config = dict(
    vocab_size=1953,
    norm='rmsnorm',
    init='uniform',
)
Each number is 200 + 30 x the weight over the matrix's rms, rounded and kept within 0 to 999. Layers, rows and columns count from 0.

# layer 5 attention output, 256x256, rms 0.0947, rows 243-255, columns 128-255
237,179,220,182,223,249,202,193,178,191,221,242,192,241,198,167,211,203,190,260,226,239,185,165,231,197,170,187,214,202,216,201,237,174,184,233,190,246,175,229,234,169,176,230,215,234,164,196,159,233,162,185,171,179,234,230,230,182,230,224,226,229,209,192,227,202,237,186,233,212,167,132,195,152,203,177,220,201,296,207,283,199,173,246,203,166,217,234,161,221,290,177,140,187,200,167,163,190,217,182,205,252,188,172,187,194,186,180,181,215,181,230,192,227,161,155,175,213,202,172,188,207,238,183,199,221,229,226
166,224,193,229,229,191,171,154,183,184,232,196,252,205,256,164,215,201,194,146,185,174,229,198,267,254,187,216,209,212,206,180,158,186,167,213,215,193,211,150,179,244,183,244,223,243,184,171,242,192,155,198,168,221,173,212,189,255,176,198,153,189,180,169,182,162,174,138,208,208,201,204,185,180,185,138,216,169,204,133,220,229,234,170,184,186,203,217,165,167,121,189,150,247,188,154,183,189,229,195,203,272,186,213,188,159,213,175,175,176,201,245,163,224,210,200,204,204,176,243,202,235,190,180,150,243,208,167
166,206,229,187,234,205,219,211,219,207,241,155,190,261,176,232,231,228,245,179,232,173,175,174,177,168,188,157,182,186,256,229,195,232,205,203,177,192,180,215,183,222,197,195,191,217,247,158,200,207,222,174,205,142,181,211,257,199,170,222,212,192,202,198,184,196,200,212,251,231,155,255,161,225,181,188,186,222,284,229,257,230,185,134,216,227,159,278,230,247,207,174,232,251,249,228,214,253,179,215,210,241,245,225,200,185,192,183,260,232,166,192,233,226,248,229,250,202,149,162,249,227,245,189,186,194,169,189
200,246,170,220,170,222,225,181,140,229,219,184,202,227,165,233,210,183,240,173,199,180,238,177,184,258,160,200,241,232,247,241,249,172,222,143,195,236,194,147,199,204,147,183,249,197,197,217,206,231,230,134,229,131,210,232,186,194,231,224,206,201,243,202,215,135,190,193,218,195,203,180,102,267,204,185,167,163,207,176,175,210,213,171,248,149,166,215,220,173,127,210,213,168,205,174,198,187,224,234,268,189,245,195,200,269,165,273,195,213,216,223,202,153,176,193,223,202,171,156,177,180,217,250,138,209,159,234
123,204,226,215,231,187,213,240,190,217,226,195,187,227,223,166,198,258,199,234,178,222,196,189,209,209,168,219,199,195,201,187,258,199,181,141,204,203,173,208,223,207,177,137,201,181,227,183,182,227,160,201,235,182,239,191,228,149,244,204,154,208,150,241,174,200,187,229,154,238,218,157,104,240,194,162,211,121,233,259,242,166,208,220,157,188,228,231,185,200,159,215,198,202,251,196,236,192,243,188,213,219,201,177,157,199,166,239,188,211,172,228,219,177,165,212,215,146,204,198,210,164,205,183,173,197,162,178
223,219,225,254,184,226,241,225,247,219,200,182,181,189,236,218,211,207,273,178,192,194,190,198,145,203,201,197,208,163,234,160,229,181,215,139,229,209,255,246,221,147,221,238,243,266,271,206,183,236,162,220,271,198,254,122,217,182,224,184,218,239,174,253,216,201,182,240,188,207,153,174,208,225,177,228,164,194,156,244,205,196,239,222,243,150,219,190,208,197,186,193,144,229,179,223,224,203,205,187,180,228,231,214,160,188,223,218,214,174,227,166,250,197,151,204,187,141,213,205,180,198,177,172,201,154,232,203
174,258,129,139,216,190,162,189,236,206,118,193,268,168,217,206,246,200,152,204,151,261,198,180,181,170,267,190,191,233,298,297,203,198,212,252,146,125,247,190,265,180,184,282,255,234,162,155,210,166,163,145,230,239,233,163,202,177,195,200,192,223,207,182,189,216,193,131,211,253,173,125,202,192,107,167,157,198,151,207,188,209,236,144,198,196,181,229,142,200,209,222,196,215,177,222,138,230,213,229,211,194,199,172,259,229,179,202,260,211,280,218,138,225,192,167,154,206,192,190,215,159,141,280,185,198,213,244
250,211,189,220,186,203,190,148,202,188,202,167,201,245,144,209,203,191,219,242,198,220,214,228,223,174,217,196,171,184,195,199,222,193,209,199,167,159,219,220,152,233,164,208,206,236,166,192,215,202,190,157,188,179,236,279,204,173,200,190,199,207,166,220,158,209,278,190,199,242,209,208,137,231,192,186,220,160,145,219,204,178,143,198,189,187,148,200,214,217,180,205,188,185,235,203,152,181,185,189,187,194,219,164,198,209,209,132,227,203,196,199,202,205,185,197,229,122,256,194,155,209,201,217,187,229,190,196
165,121,213,201,222,193,198,194,179,203,229,221,161,206,220,214,179,178,250,211,212,169,243,214,198,188,223,189,145,171,193,189,191,220,147,177,169,255,197,229,187,220,170,254,212,183,219,182,224,232,173,200,236,210,152,188,192,237,232,242,230,193,256,182,192,205,173,237,238,211,207,189,185,272,196,183,169,233,219,156,267,205,208,221,164,138,180,200,205,191,190,211,187,214,183,190,207,159,185,178,216,232,269,216,197,211,255,207,248,178,224,181,249,227,175,196,229,88,159,189,197,185,152,215,163,205,187,219
172,202,177,233,174,260,216,191,215,218,147,264,212,176,200,232,207,208,197,163,189,208,179,201,186,197,214,187,196,247,144,146,211,192,234,209,223,234,142,218,159,206,177,183,189,185,196,170,203,243,212,233,191,216,220,198,228,201,193,194,193,191,211,201,245,228,209,215,218,151,153,222,184,169,261,178,206,221,165,191,177,192,88,217,229,223,160,191,183,188,198,195,173,218,204,195,197,174,151,262,155,217,218,198,168,245,197,214,212,207,203,175,223,213,210,212,253,135,196,231,231,177,150,202,207,178,191,210
191,200,164,169,172,208,185,203,171,205,213,204,194,190,216,233,219,153,198,198,211,213,207,182,267,178,223,188,237,204,238,164,200,163,183,157,206,185,227,212,183,155,184,208,201,224,164,200,191,206,197,215,206,210,184,202,195,241,187,235,222,210,223,239,254,192,221,233,222,180,204,220,226,177,190,201,216,235,190,174,215,236,232,210,278,168,146,180,186,221,166,191,221,222,226,196,196,200,199,163,151,253,237,180,86,224,228,199,191,248,171,230,214,204,177,241,226,245,228,226,159,188,163,212,160,238,183,230
195,221,238,220,180,157,174,203,205,226,239,146,171,165,190,199,246,151,224,180,214,197,243,253,216,200,207,226,196,192,179,209,165,182,198,226,169,172,199,191,224,197,185,231,223,165,200,145,212,220,176,197,166,145,194,237,204,198,239,233,215,187,199,202,225,231,185,211,183,203,203,146,222,208,227,168,214,194,205,146,183,279,167,207,199,231,198,179,228,192,266,234,213,166,211,177,170,166,161,174,172,141,159,209,114,183,202,215,136,255,211,220,205,163,268,217,148,212,234,188,172,159,176,238,198,166,186,172
150,204,144,146,170,269,153,207,184,209,177,157,214,234,227,242,171,208,199,191,146,213,191,206,201,226,216,219,234,226,215,179,226,191,229,187,250,186,190,202,200,235,185,253,193,209,213,239,260,190,193,215,211,117,196,181,172,193,225,190,252,201,189,172,207,198,197,179,195,158,112,215,147,198,197,173,200,175,223,170,197,207,184,243,199,210,188,196,225,198,200,212,174,254,192,136,183,199,153,208,194,180,183,204,193,178,155,213,188,205,175,182,287,221,209,187,252,222,206,187,222,204,224,204,171,274,225,232